Part of a small language model's weights.
Size: 22 layers, vocabulary 8192.
Each number is 128 + 32 x the weight over the matrix's rms, rounded and kept within 0 to 255. Layers, rows and columns count from 0. Numbers have three digits each.

# layer 12 attention key, 256x256, rms 0.0797, rows 145-191, columns 64-127
116120135094110134180085103093206178120185155105179096103136104142114120178131135065126140140151142121166140154105138110065130201116142127083149219101117165120083096095176184164105132105206106
109115133163130120147079159125071084179047150188080114170126125116136080134119134123155096094175139147120127087114146131217055085148077098152118073157181092130097128161097124130146090126130180
182084180235177102145112147103105034164117149172145123100152122083130092120172113115141089025121137121180125182086070100153115068195113106156120049142092095172022123196112093130119106184119174
126136149157140120147129150129060069170134131154135124132113121118133130136099114120155137102158132154134090133096127087090116078129137163116084055132142125165120112170152113144156093124165097
182102183200139106164172183136016055177065056187096102173125150117089156075079120211180120090124055191081099119121122171159198030148075133160122035181147141146181124186081104119109094164111194
110138104161162130108134132144122080138147133110104120141123160124117139147114145110121147131075136124135128137142110090124094108139132150118084092111124089152111141123154103110119111147127112
139125164199143097148115098112120078121105128137093117127144144092141111124141130154124122088127171107155092146153099118175130081170102094157110077132117116138099125136155115121109104201098151
116101143164147138107149163115086097157141117132117102121112179135145127081118116147157149104117117114161112116128139115140135081129130149108114059138150132153129137183138094091160122113132121
108109130096093134157103122095156126109122142157087108109133127126132131123132125109142111148132135126137105135134116138114126152110121057091131152136152126105114121134149155134151148083123130
119133089112115116129122108132136154129118129103136130125167130151161120171129117118134103121110139119087131148115130113135119121141108103150138176139145127147131105127132122154105124149100129
121115128091110131112117060130196133150163151096137125151139100126114113107138126145052117137121174114141148125170111122179121153132135108142129165092129122104137135102115154116133142109108146
123136116154155133096126148139132080161123122105133113141125170150103148124140130112154153121123130117161088115127114109141115086128166136121114087118161122141123158146144084125154105118110103
134128118103117108140145132113125156113120120149122116126128094116124139115103142145135161182108125134100134131154142156127122139124113123140132161115112157101162124127141141107110111133096139
123169126080108135087090066104192140103211176116079086110121126104061117225122124099121131133073086045115181159141094107101081147083169128135146183116136114091113098060143162150098124143119121
134133134108114110153108083106103164106140130140142102101137074135135104161095126110125136132135130120117125143109133161108133154126108095133154158153127117150102109152124156138110102152147149
160118117130108067119120149149075101087063176178077124087098123105127140146127183158191100108120149126099157148114077068131057112129094073180123051173187118151086140232081137126085107185053126
121160133130136129109101097118141097127146142105127131116109111117103118174127128095125133116115157126158138141172135104108122115115167146134122114084125129132087136084128147116154118105163102
117128145121150121139137166145112103157117077137128109174134148132095134112143109118077111127129112139126128117142135076122150110156167176175106099079127115105155142172078112127168090122170140
130135146110109148096148125156145115116111111123105113107113137099157150161108162115102147120102123125094188124124137110103128111132117147101120124161132134153153109162137149098109098160114126
082101178135116144126160110123157149127142097077153131158157164164134115075126132107049095124166115152123094093172153159135185146083148184080131140127157163145160084166101087089171141119160137
101108114107137111167169163076127170151140104129157185092173115110067172127114141038158173161090117177148128124135152171025171164119106150136142182077156181055163113102109108172122146053209103
103132099128123139084138143180106084107113141132051086153055160146118115121087120171173155126094124128107136124177120109174113087123180146140098065175142080135137134162123157093113068149100134
121113113157164117092137145148073102183106082146138124130115126128115119103112113113159161147126123165104102106134121097134160091138110160118100098103150126158138136134105119093151123123134133
099122095152143146130124157123135158114119135126142152121123111103128114099136159103173176135108129153155096122129108104143130128157147134126123125104132109116106126134167131131147125107150121
156125153135093153162128102124160149132137119109141133160131131103123148158098153102138138108148116140136129139136126167107118155117115073140158169132083158110154085060124082138135131113091140
143168137126110137112102120134090124082173132158103156088105090075160112142095123129123145110104133122099119135125096143200111146143132098147109135151143144168106110070122153107080146091115161
127135165114106140145145099154161124110133136083124098149129129149096129130167098159098042107184072128107098132152122092159130150103182110161113128167135191171156122135109117165150126162113158
124094107169139101121156157140073130187103097117142175125173132121120099105115136161153129138115091146128106135102165088121151083124071113157126062161117126165108167158104082127155095159154168
151137089123123131136122172122149143095098135111117126133143111144098146086120134119165173118109153157161113119152110127160123127108073137135128157112070092096130096158108156144143110147118153
137153126119140149101107103120139145111166107075138104120174131128145121102111068106070160125146117115157139119129134114147114173116125140153098173131105161108150142141097134104119144181161148
108178084114112121124098073104185154079211158045165135134140082102107126147095203054057152164098129138134183112189146153079156159141096127088140230082066158105128097079102092120151156126133008
144141150108125136142140115151179124161109145109133093185133153145121156157160156168115171083096094146133153134132097137162140106145115030101133120143126094119140135165096103161080123105063186
168098160128102135093140150116162151134138131167137120135164110114137115126115136110140124102086102134115146126176098089157109134123113174152124113146138149126150109216080171113117136208137064
139110188170146115146190162120008097176096054161155084152189188122132121092090125155151161116171035146093055109096196179089163060101096167127176063178139143120152087188116071123178087108174132
148131152198176113157101107102121074162139149142149109141116134099146112126150149120123128092110123146158113147125111110163153102178151107134118094104131108153076129171155124146132117141126145
169095092128120140133119207140142116080115120082126108115102130096111156058126150187093154138093105082124168103153168150143126128140128123145120136152114132088166135123142155112206105105182133
154088154164143147160156201159065109255096087145143130179159110162132150105112168166121142130142124167124069125110159126109151107147115138109155030170126155128198112128120033089149083158142116
111131140175142153073156163192099077166106064161088124152117164134125146108110135159127152103093118144104144111169119085163132064185103170112082094114149143180137162150119127093127118137082158
163112113152139103155116175132023107092101136147122090111144133114122159137123098166149094123132120159128120145075120123114120107135130127162149075150114087116093154121109112167090083194178139
139168117101117157035128164158197146078159125161128135098135087158095123147163167060125087126104146082161187136131112082131107164128125185166142230120135121111112108068096183079158156108139061
159055187187117115150152141102040087161086136145115062150151154167123143143082144140151133093124078154074099133078116150114133062121117121063131013206145102160141111175150081132134094204175174
097178069116118170112075093128196156103159148102128180134096140092135122154153150120085143140115164093157102154154121106159061173106140128164119192076110072104095125015107158113115179061117087
138123166110112115129126149127104130126134136159142123116164109120143110108119073136124113103114132104110139147107166137159119125104144134103154127153131138138124108121116132139122134104158143
118105118148148138103148145148125088158145111118102106130122158128132133143136149128138150129114131115163105132165124093128107090159147146117102086118122122157110136143114113107158119128102124
125132117113113148123141155145128141129112126111131118114147123133110155121135084159112091132147128151103148128100133183115114139129120141118147132146124108133126147109135118157128133084154184
105177083094111138091087087081195177012201185107114139061117133115165121163144195072061082184143195111111163125175083076137100177126164167141106231064110158117066120037142169101061175140044058
183104195134091086192124110095148154094117168147158133131148109105159111158157125129077077100158118126116120161095132173119152154099102080113171157171119133112091081133122135155108158131145156
# layer 12 attention query, 256x256, rms 0.0858, rows 146-191, columns 64-127
132129116073102113140135142114119150079129139112126135129138114122132123132120144149128120137190083113119129096140145166143128160118132142152151165157130124131141101109115168096123121124118121
082137094135172181084137164153116085157149092115101121106102165152105145115120125101128137145086122120140122124140124110112106104192140169140096146041131129168125173130136111120122133095138100
050188106000159231088128117192205218142202117109130087147109139157116110115107104059104122216138111082184115089137200141114102183177167182148095166109194177157197139101108113102136203038109098
198120146100041092151125124107149155087121139111115132119144094105138115154132109149134115131154125140101165142123122159146156165048122097155139150193119145078148092123103190144121121131138138
054173115000075183059169166188169180087178148097083107147060129184128165120062094142119127205084142103090151071161175113101133174106182170106081190124127126098209121099074205071111151092143113
100138109113140191086152164134132085144135099124120113107090130140134133124095119121121143151131136122130129114139138103124120113168111161134098175092130106160132159124124137102123129120135114
061158140013096186016144099190198197107174087077065153140048150168123171150077084148066104221097157069099160122189156109099082191123183203117123191088133152084211158084095241105064146077103056
115122118163185137104129149139081092167126091132126129099122164133127119142137149067102148129130158131136085126126112113117116075183120137131107119073136105174102173142134075136144130118144117
135098164160132089186109134144080127168100104139173164090148134110146145109169174138156143126177133133103114098096125148144138124129126065102137086152136165121129131147138063134140114172124135
150113128159078143109155137149109074135161084143118131146116150105133142093087119140129154098092158120126139158122091106133127104168103178117083138130080167151151150121104153145130085124147116
023193047000133255005189164184184183091226066057082087113041174198106252128011102167094154255053104119121154065187182139099086185163172225130074208036146143082255171088084206071095178072136103
195120165125083059191116107116115158110090159166142130119155102085141107137150121151147134107140136146107141151114114147143149142087098063107142115191120123095109091140124132151115121170136161
137144118163133137092151109151155107155134152159072121147099096110138096151159123109120154110128118123131135116156123102113111094120133156125101089121150104139107139122124106106100115130115138
139089183241161071224063093086048142143102186182204136117202079090152085134191145080107110088160159112168124159111152148142109137126112101118149052161130080168021098153127055168155098190130141
116136147068113104110124116146113122102085149145115148125147134129147133145109122124111110164140123108100123137126134127111123140076148115109138137202174120137117101125127133126094127142135081
085160112087145178097131102159131128146162100103102118143118115162153134145095138141102116150092107101154130106159148132137121107148112179152104143119135095140153104116111121104120155096108130
127100118095066154069187134175222108114135112091096095160107118149129151125134095144114126138100117131131154148161132105149118134109145162125094164143120149096209130132069194082146142087130141
156119150089066068167110101132124155114079163142147146146147112109141105134127130144116105118131137132102135138126128130136130162079124102144151156241120104092118081118114131134104122141131135
119121108188151113108125123074175136141118080078132132122134142144147095131158140146104148107103119128123136147122109123169122109148089149096102152093089143092150146096127122142139158113131106
088108104196200164121136137146128136159152105135104122094143151121118135136170132093147162114118124125163109101140123117137104069175142125143097087049145154131131161129133084132158145123129138
158147156054031103142115114139150155069106169135111126151118075122150120131098113163118115145141116124086164135133142141133153180050106116123177142214121100067159060132089179125090114143129121
136153146069081123096138122171160156082138108104136132145144135146146138120093115137132114148119102120122153115158123167134132174077118157152131179160123131080205105090099215096103106143123132
075124101138185177088137158150129112144160113113105121115103139138110150123112146124146136149106094110127127094146152113102097101171129161120108141052141124146141171145131125129136146102130114
147135131167162103181132141058111144105121135155151176064150157124126083135125183121175151121176149139133102111126141160116147112159097075166176103119120131138079133167150091154126126133138156
169113141113139056188095128104081125101106171155130132105167113122150095143133142177167103110162130104148092155141156159145137151119128097134171101160152132124136109104134110136101164131135110
160129156139056119127103133103137115135129172138126115135128148128136099158133137142109122116160089137119141170143103093134158112106101110127170125167122153109158092125167160153134121104137133
095153117086154096148147107088133192157133122103151180116133083139125118144131123146148153157125098089096135114102169146112132214133232088058147142092123159099122104082142118085126153134111121
143107128175112112151143148091138092159133087109072138125105130115127125143157132122102133127154134120124157129122119083110127097194106119114062117137092143165066152136085124146118087132126121
167132136157080142117138151106157106153152098106104110120104151126119093126141125113122142106118116122133142120126085096144128121139145149079143131137122126139120136122136174117144104141139114
150144124191171134123172164136128122151151109144147091095146148143123131101127140154154165129082101137117120143123127124121120103170108105155121122098122155130132172136134083093161121149122147
155116114126076096136102118114146134113117156127075141125123128109127116153133139152113129142149124129113139145123104114144123125080155111123123148187125135087115129135119140144096070126140121
132109166116071120124100116130147128141143168120127150138168115129130072150100157126115113147128116150109143138167071148109162144084096150142125121168082129122063077124101174119119086154121127
103127094113150142127124111088112184120140146117158126094143119133160115154138130123111126144145134132133144122122128125094131155109149116132157148105129140106114123132137131140154153134139116
081146096139180173087136180139103110146155090109109112121110157150108142115106133109114122150095124128143122099146127090107113112182130177138100159083135116171136181123123102122120131103121095
175095122130123098153176141060103121092125186122148113103117128141117110129070136166119114132095096131090153114130096104092117162127120095146160142120119124146129151152139119143121081157106174
119134139099071113138104148132175161098104114112136120141102100143114122108172140162161152129156121134128137149113157129125150184102152100102166169128098141083151107123130188109096151105110133
147132145070037111113126121148147146079138120114112140153128110140148116120111105176134100136115122123090164110140123156145137162061114134140149189197108117068191101120085198114102121133126130
134111107105101156161137092115127129120165177135135126129128093125164104166134095107154118159146135132120129116114127087106132135114164112116144091102167141150094115149144112133127147135144118
116113128174159130112125136129109086172135102117128094151145142116130107103140141085113131104120122141181096113137126112149124093149143162110086111124089134167127177118130104124154129109105095
135144134100096124145128085107145172097127157126143111130142103123128115143150138123110108140148127121121145125104133139112141167093129080107165164144139131109113089125126141156117149142124129
115133109145198166112113175161105087137129105136114124116121151128114141116100119135143120113125113116150104124149157117119098085162125182138090135096118146175128174119152099106119134098115118
189118164153109085207115100092122151139093187153159106107172115098116088131186130128126107083176104159135096128110102141155162136088085088134162086138142139144094098120143079161156132140148160
086171107000066196034178138201184184094179104095067115138059133171110146122047091152106169221097097118106143083183160126113120178109159174136090179109167133071255156096079228089086154100128118
171091155146125056179115123086106129124098173144156138135141141118129152142167117126146109097134130130156132109108129138155184126111105069142168084163120105125082103139129121149131131143125176
107138145150193134116135146151095104121112128119136108133141160122132134104087128115131144136096114127140091092142127120132130075163134149133095098123138105142121173116149100117150156145132098
102098103200231144145148146105083087174126110141160125091160142122111133134160148076106149101132127131170098131091118103120124073199143135124107096076119117189052173134160051151159134114145111
# layer 12 attention value, 256x256, rms 0.0743, rows 128-188, columns 64-127
153108124124119116112139142135123112144140144125142102128113047132118145176140073131084082125117154131103144146100136165123172142124129105117153143151097118098175088161112142214066111114111132
143119098131111112145109127154115135115125113117044140126082138155183182094114052143122174145102086172078118120125102150181122140128132057168182121129148152116137103137132118211051117145142163
114100129133111095157153135091107132120111133131107142144164088152205118074084133119113081110169174143106126145098092154110187134156143075120117157140088094105111085074106149188123116125110138
177091123139098071147075170115111120124111164138188177135151108092125087132122079110119134118145123110111108174105079098072093160135167106111162163153069111094108109039105149133093094131136156
075101105117119129091137116142128118165152134138088144087103152141118176121091176171060090138164081133100114090172150139102137087146104175145126106096137172173115178105149137132180140145147131
119146128126114110160073148113098115137081147155131122156172134157150111121101164081162149126158107104123173151096114108092156133098111137134124150167151154110154127072134201115083109129169149
106142127119148182153183093154138125144113107126126049189086104139093152133050102186094127135151097140076100118086199203117133107134157131168140089124144074144115160145186117146134110149090154
094149123127237117127147110102141144131117168115163070107171201167140146099158071154159155100085100155152098094142096098175114129142161165138119084070179127138116174151165128109149137118116126
139114132132105135131088091105103134167118156110178067131123072157219085109148127117155139138121128154070178120107138110155122146152161075040135114110155112130105148061175165123122114167193136
090163117120166160073164093126132125184115112121095126108143179150149146095135183168071182119078121141124167114154085085175095111131134126130069107072154157139120185127128107154160122113130095
120163106119102139086027107137122122212120145081099131102140106148143137167111151185140073135129121152109166130151186139156149128129139060143147126129135143126156132171130100096107113127111165
086133130112096130110153129148128110120117109102098063149099133165111123120056136184121061148080118148062159136176125145101145102115097139138114123158140131128178124115114134081106117139134145
154137154136101110140102146107150130120126180126151166112135091085151162106155118114107136117153143141181160150141162144110122160108154148129168177149102144128098064075143128130146117106211093
112157134137147101160048122104106131140109168114138204114170136139148105067141073101152118125213113122174131092136147141114078149087064117104153146132127174147093150088201160181173148137220146
106125097132160099142095140113102119129122141136118093151137176145141146085095116211120155143126112129139111116110128128147118132164153151136137114103073141133118098119171117089119130100198125
094130111143132154092146113146124116128182131124104129135106154127077192143177101143135091138073083134153152112118115108139067115165107120137083129078102143161139154126089129178158152150129137
104100137110119108124092110142133137110120147117086190123098157140170152068123085163110136128228103185107155135176188137139128130086046157165121121166148146166135123118101134100159133125215147
153102140127072118155109145114115137185152050132113110150122104116160112189134170081148110149135158074087063155102129132126106122153155052135177135118125096099081127106129118112144129163128155
159119165144119121156076132084118144133104180122164156125174103080212106098164161100139116103158092123149091157117141159119111145095111063094178164143122150105094116131206121133181114122161133
164100098125127108132075153109103128137136169122146189095166165096140154125183100084132173108138165094169148160111145102098135155147126200103161146127136123123087144129114115136125146068136139
139081126128120127131133110091132140090122136145099176147123117133112122143159113132085140130202194125081137105135122102157121137104151144122119136169092108098087130090085160124118118120146124
137150156131172140091143133137139115143131151113162083112133135162104136133169092137136094104103127133110099152144125080101130136130161141162087108098165138139137153161065114107148139058088120
101109115125066094084117155116113117105136068118071116148179126145133108128044156075093079146113111131112188118121067126091125109125103096115153147158134169113140092149055146167114127142154125
117153135122174119170078130105112128120117160101164134116148130139171120115078124138129130102183145115127073150067146174127142135129154144063152144124200159089105142115187145133092119109165175
118114147131100123122137081111100127164144132152114112131124147159162075142154121123133100139194098131124164095095109133093077132113115103061164117114226161147123178128215130190187135137114121
135114118120155131080096120175149125168156134111119166115148186095163150161143128134112173102092077130145148128127107084157083140150138135136117100079096122134131163192091105086132124120103097
155134153146088132135109121095123138111134161131121218111160076106139112120200159057123166120141144107180163136148132128174060153125132095127115157129132093119100082095121132168154136157162148
116138129136136119143116130135125127130136123123179140130151043189094115112162118103155114148104167149149121116105100127127183144163134143148118141115040161114133115128117112161124094153127143
180124162143129134195133101071175131124156156117154084175143101113129116151136147121097104118212111147155060160060095142137122130084131068154122123167129130109123108137193140139168122157131135
146082123101133093211138126111135127062118170136186129169105087105098121133089080157156103131219170160125084140078147176119165139116140059118176139167159109133107108135194117165128105160123135
115125113138112123097159080157106107125127132130144166127143121135111110102099152160071144137094099153168159149139091126111147131091104150158111118138102144113167135108121098108111116166156101
195145145118131118135141089080151129127131139104143133089179086078120087157133145126095149126102144129136134171127111102158125156108164122146107128142119126101076129202066082071123110167109110
127117118110175128129129149140108113115115163121163115137041200153138158087136095135140138134153087191140207103090106122108119111145090189073133115099171134128142145127144106138126133135168113
091132117150192153118063104101142119160129120103156148124155147116103125144177127110119133128093116071143115133106131091136119139163182134135153134039078118153099173159174058131133152121078120
084135164145196098135103124107143132074112137099188149118117182176151155165112119145107082117158118121105095126108124158081148133094146125138154142131091192123134154180197128151140131117134080
107128111130124157201183198119112122100154080129073083174108087135100143083101185142155138153080084182133146108114142158139163112207173106167132105124150158146159099115124123114115147137119117
144138163137094131124183081146135118116114146138112119124145112128094115120090069149074069142121128154103146110125186177145151115117095118164120123163127118140151123126090147068096120174154165
132121122134157151074105200075129156147147100119077091132125089142109124151111154086114126131111127093083076160097115097084118119165174113110121110093177160141160154171089127078160159094143177
131137156154117152116107114152131131121136082137097135118095108148134102178142183112149123143162121128084175127095197130138136127118118145155109140123099103154132084105099126152095135116109110
135120101129118116129097142170094123135127120119139139175142175136110131093099077137177091147134110158068175115138141137173147123165117132134136133144073193114144089074100158110121132114165097
084129111112177161082181165173130129151135063146089089160148160193048204153083116164107108127134107112098085107083100155150109118152153132115128090106193151140183177167112131099097130157093191
130129156126120098079112103139131129117110144139134180092132125114133140135136096158146101143229107111123127130130145116099145140065091131117142136156097158122158121118101149084117126142161141
126141179152121119125113086088125136144132151112164098139173129142134158138148098146147105128179130094130102142107136155143119143120192100103172159125113143119102149138216165156133122146130110
143096132120168148072133130151111117172125133142089086113108181129208159099160096111114174119052166085106105149133119065132118140138120151111099071095181076144132204147059165124096112123121132
146154149131139141091153131179139138140138127127118076107123169151170114131179158125178137122070069172139118116169076098135092126145148148122116109085147140144140142127093115099133133111103061
093133162133125143096169115142153127120166141125120074166109144109156136155146074158057085106115192076125124124103127136107133140121166085086091109115186049146116208130175150117137134142041158
113120129126139132110108145116117131102129110104158198109136145128049142130161184114099068159100106107049135128176127127182134124119062143068096153165067202121114115115123151132163134161159126
086121098139163122125143101066159127147136146142124095180125135116166091151125121053152149124167141084147040135116080119118152121152183117127164113082110104146082131148159088126135141119102084
117182137133174186148196114077143134140156117116103100173181114146060150185162086136103121119135173101136098119120138157170128138170175123193133120107123126129095129191105129187172123142065155
145132140145091108157118111124116113110145121141181204125166104106156073123134158115098156132125179116103163130116118141111151141123125095113182166153051146094101112090203114168125114151132090
123152099121130125083125168163112133137149108106103116117082149145148190148111144124166107107095106086138129147125116090144124127158162132056093112104190135125133144126078137106069115114100125
104135125123144147135156118150115126130115103142172191090111117129070151067082135154118165142096098106123120122190211162119134123110151122163092123109114079142172182128144079118121124123095224
104121085114172169092172084093128128169143111162137167140103093164097180074169077126088149152195156131106148113179103081170152101123094100138121094108158092141158163164121104135133147141138177
133099117129125117144138133136102132065144167139122131114123156096111092145151105147158137104091142083128124110119067103172139141161206129148150133106143126124081131145165090140096129122081081
095177139131188138125143126162103136155110110103117112087126137144105148146112216156116145123078108135128156101080109125086102148175099113082081105076144175143140203146216121121100123235118149
091098113125170101121161171158095131119109130136124232142138132126064171063119061127132121117089160102106130117103135145109108118154186061122104110115095109108145126105078125194112126099083185
091153112136151133086198077144132124124131187143148066105157090121148125089152137142167146124093110119116118112114159118153112122157131152101116077081134145156140146167105087125158145151120108
125136138132095123087121159110128149116118137137089122149136174101175075197092144135143098113133135119062047147116058096160134114122138097139111140145165103117137160132085204119118118124085114
137113110138151106175141122075128142121135133132149135122194120105144107083144095107143107134173140187110145118080102135129124129137047050095132129117129156113112101185160145160199137176135116
106139146149108116128144125173128116155140088119111152113137138120176091168178195071114126115107143078116181139163077093162141133164123102134123149082039121135102147109080121124162131104123085
161102107128130131164080113112077140131132204131226147094133077114158132097132061152167139118175145140098078159098176162170140163126186121127181143131152125100130077131158131142104128124134149
# layer 12 attention output (transposed), 256x256, rms 0.0824, rows 128-187, columns 64-127
131143133099107154133138166116139157113114100116126140176094202176153120098131136097119137161111106155182122110153107053146097140148148138128104110101126125106117152111107170094135101134136121
077123156171147181109132126118147129143188103141125095137152124126076085133133135130118089117136114132163129131147146148111108115129098202095068105126137122116176186126110147101197161141112121
181160117106089152090098102131171135112114123115128141129109164146065134192139112129105163152130101138130128125135124109136117149122130160144123165119156124104135090133118152116124138129134137
107137135079052140083119065122182153091148138081119114163131131173164153144181126133102091105118123136137139150149133110141153195103125155109088182154124135112115110178091174139152116070122073
127138158123142144181123116135083123120127085152137148140135095129079115126083121087171167150143165115127139140080151150168128126134130084130125094130165097142144133131168069137098122151118120
119137136116078143094155095188208074142174081064113125136126131128117131176123086188096119083101095128130123122154135107107126103136151143112100149098107114138125102101099107088144103106141127
092129141140128132112146185146035069094146119147113163091105142103141164108084124112156123129133176094151135134149107116120124065122138127120128121077152185149211183112148091135111130148142117
162124137177097110181096117107111124112140127155116178135123041084112116152129175112129132126172159103121156160091149178109143143110104050114175178170132121109118084118122117158137130173131159
102160141136089144134178156158134164091143126134081182132162183109076135122149092145092129125177135131149111166125151150124108128110130168180155189123088122150117131148087102116110133123079123
145127146190160126214107124097097181111160129149148147108146092118117105155148109098159136108201156096145119125095162175103141139144140089140192101117153107168097085148171087127157171165103122
122080177119142168147152165098136103094150059176143110164127125142122100084112106104104157121158102096162090102082109109105111100133142166147111125091130124098152131107114162128156126147140120
091117104182195157118144164138111088168166084118122138120111148122103149112160120088133150097120116106163118102108146107124129091186132128110092082041119123169084173127154090131136159138146144
127124136027083152101126101143181146099105147112123123131132139118160121152136117139157099153123132122086150147125120100154131151097130144133107205169137147073117139127114191110080120102101127
162103151141057113107156082125176127140148118114080113129139114124074130150127137162111140124112157144068139191118132127173161124122121133130122176211139108106113083147089135094111128111092135
113119112161115144136156124150107127122143106159135139097109095111096158149132171085132105127156146151115156120119142152130163104112069104104160141113163110162145156152138104131115140160058138
128128102169230145171141140102056200143113106185144100095163116126133105104115164121136166139158155144109069113125141166143153143148134090118176040139160120138112156151181038119135137148105144
102135155172121170072134151164164064180175080122107088133154115103074142122107140104139106111087120089137107108108091127143108087162152148093103169113122134110137115099113156091097140115089090
148130172109117121110121148118125109092095184117122142158162144142112122098118105152089116107124099156145152121157136125133132130119099193132087160107109110164167111151111151160098111145115142
141115147078056098092144128124184128112132136103109126147109129130119138141107094173117109128141149120101164140135114097146131144118111153135128202205094120108149089128080188110098133120122109
124142141085114110137104080087204173139091121131161107134133108146155104150155157137135089112145103178120110117136106146169130180104141080120146154169134136061117052113088171120128095130128106
106172151099100130111128112155182127165143143107129101119138156121153124116148114089148097109090133127164158172124084126139139123161118138145134173112148158137132105129159146158104131114109105
139121091159128112152097121090130177131100128133147145134142118111143119135159147120139153135148138139145126096108123165137112149120150095113180081120117124145104087115158121147149133147147134
125159134139185193125140109160114128162137134119150124084062118163084147132197127150124155120108126150161107122141165103155159135179124174153076065056116072155100156103162110136152135095132143
156104123130056117123131083131192129152120117121105148106117130127090119155154130124120120157117096146111191128170141092125119113108084127149093178138082094147162097135084151091149145121099118
138134160185099109152144168124076121143099106144119140107171095109045173116119132144132155095121155142130100222141123128170148114110103130157119126160059101112100065104071159107076128145124185
125115148136139108189129122059109146101134123158174123122139081145134114103147142098127101113155147116137103118115156160120131143136118089136151112131147135122098116114175120151140123147122130
163115162055106116108124109131172176121100169131119105121155147115159117143130095177126107142127144147041121158119126119117140177097123138143140178233094148103091120141133171125121113112103114
198112123068112146119128105128107144090081151138113133163140163096143124135131130156098135142133091141101123145127134105156120170124152107130163119126190122144116130152125127124129112118124104
159132134073076119096135139169098109129090145139127136138115101125146132138106125117155110142094145130112164108158115118128149156119122180127145194145110106068175106134078181132070096125127138
134160122101095131073132145162135083118121121121091136143109131126143127115096137134116119136091121114106138136142129106146131132125120157137112202151108135116179135114079164109101108112128109
120148140117113151141126156137134154132129106113137107138090106141160157151179121062155096098136150122164134100119144101112135124175129127110143114061170127167120116150128121120166129105115122
148095165058097119111090155129155144111118164149155138190116099149171140104159115110127089123108113121140140109143111116123131154125094140140150207159117113070137098098148204149110099104117098
094152134203118132144134137137154126128134119138114119106156105089118150139115136139147148119124135111109077130167160162145128100119135085113147103123120130151116148105115129114119139121119134
165119132111131080210140098101055158079137141179157120139142084118152116126122146156123129119181137141091112137107139179144131151110092080124168101201143150165120122139156128151153098145125134
171124123098025116149125087129132087141123121157065128167159061089132080121134142096145146142113122118147169163109122101177136153146083119114117156124153122129162069069075164107116109122140219
116157133082181132081145129191088124137136147154142149071122143132116110170074099131132132155123141117119117104114126124119115108108174172144106091062118098153127181132138090135128129135133173
092120118170132156062142213142115099145130109101128120144088168147151178120136142109147154135106129104147131119155102089114095077147124144120093102086133142135132172123148103142151129077139127
102180121106162131215145092162064117133133172145207158106146176122123106133136126157136145179136109177153163073115171138183131129148108180156137085069101052153116131135145105160095106160110106
114134079110163157119168123128074148142140131150165116138159170134130137081115086131111162163090139149142094117188066135114086101150165170121126029114138173141168172096158119147161097126152157
074162135165121141097161161054193086111146126126117091120085131121131145157170170100111131126138141115158105126121116099092149099129116104130133149051144106136137150175111109122117133109123210
125146150211145108204109126111072100117125155120144148089073103099156099110112128134151147118107133107145149136160179116090142074122096103135106065083115103189123180138176070143171145102140089
146132136136085135141138123150153094135139092109121100171130092121133139112124148095118133119013133173166143141123070106133112108153115142138070145150127151093154090115127194099128110076112111
145110136068074103142120113125136135099104132133094148098139106108136100131159136148133144116124132136120167187130116117119129149100090141149101147180116134099140075138087135103159131116121157
112131141174122103169120128095120146132133124122162170131161111131129113138152138134152117116157113132166127111143134154123113116127134111130137092136119146121107117140146091143176135141131102
108113088167175115160103106077100169127119134142174145123155093106100118121134125123115142125136158107144116129100152158106126136139140099131150072138120116124107124142149111147166142153134169
137114106144161125157118179127058125166095093123130128081112128140144167128115163117188130142114091154123121149118136124104109111142125149162182050077083169121148090126129124131125144137175114
148122143117137115140152112139127111158122148174072064169148097128192134089119098114153147101136130157172131132118115125102128161144105110163170143139144116103106137156118107134110121116120149
167136144090115114196110117143038110113151116139144157097141104121097138137108136192123132150135134128091180128090150140157138149123085112154116146138145127132173140132153100165116117162125165
182110137093140096116104155126090147133091166157132139106115127106168119115125163143165121137127141158084145123108091125132115130099117102132175136150137120128149138118171123135087125151121140
151113137055086143090127115128188169113099148118080073165116116149165151126162102146139096123139102142150119152127117088140121180098122129134127200189142143129133096140086171098128125099118118
085121113164148124162135103104139136142133103131160135111135147124116093126150120114105147128116118141126127107133152130093130117136109134131124061084089115138108140140142108116168164118132128
076117111146128129119124108151100131115176108115069113098116139106139139141118102125137138112139148142121106132085121124093119131145139113121137080120174184160123110157150113103207178124162095
145164169161126113216099147176110105118142143121110121124112124085148100146068136157173155094099155138130094076077167168102132093140165111147144086158146145176143121102167115119159112121126038
109133108089132107143091066079127165144140118132164155127144103156198118108146133079105115122170137123131128177113154126086131184104077094096145131143109119140165099138120132148176134108137127
119126084176159130193170110124088163115170126194129127142145115098140119121110119113123124126152117128136093153148188183126132104116129113149150096135137108148118129141111071121154175097110151
144175108164095129120128105092130088090156112090108101098112124144148118192109129159119138124156109162135088166129121115115165184116111130139128116138171136188124150188141112107185150122117097
153112133161147122210104151116042136125129081152138171110097127141118121155108130118120142161146151143131129128113113154133146126155131106170152114130145110139130166131189089128131109156119145
153122120123134103167113087137185074156136108100147132132144106153102115121140109136103158133124094111161177120133142133080149144158117155124110146149093117098143091134136100131129130138159139
174148167092096125131120121143140111120124148142103131157112107127118127149107150151129118105119126114132115140151130140161152124112123139142141173206111090082141106101100150123082101123124148
148134106102139130160110106081110186118124153169161122153168113120114135113135109139116139131153122145136089133098143139109114163126125100141139107145168145146117102150180116142128154166120176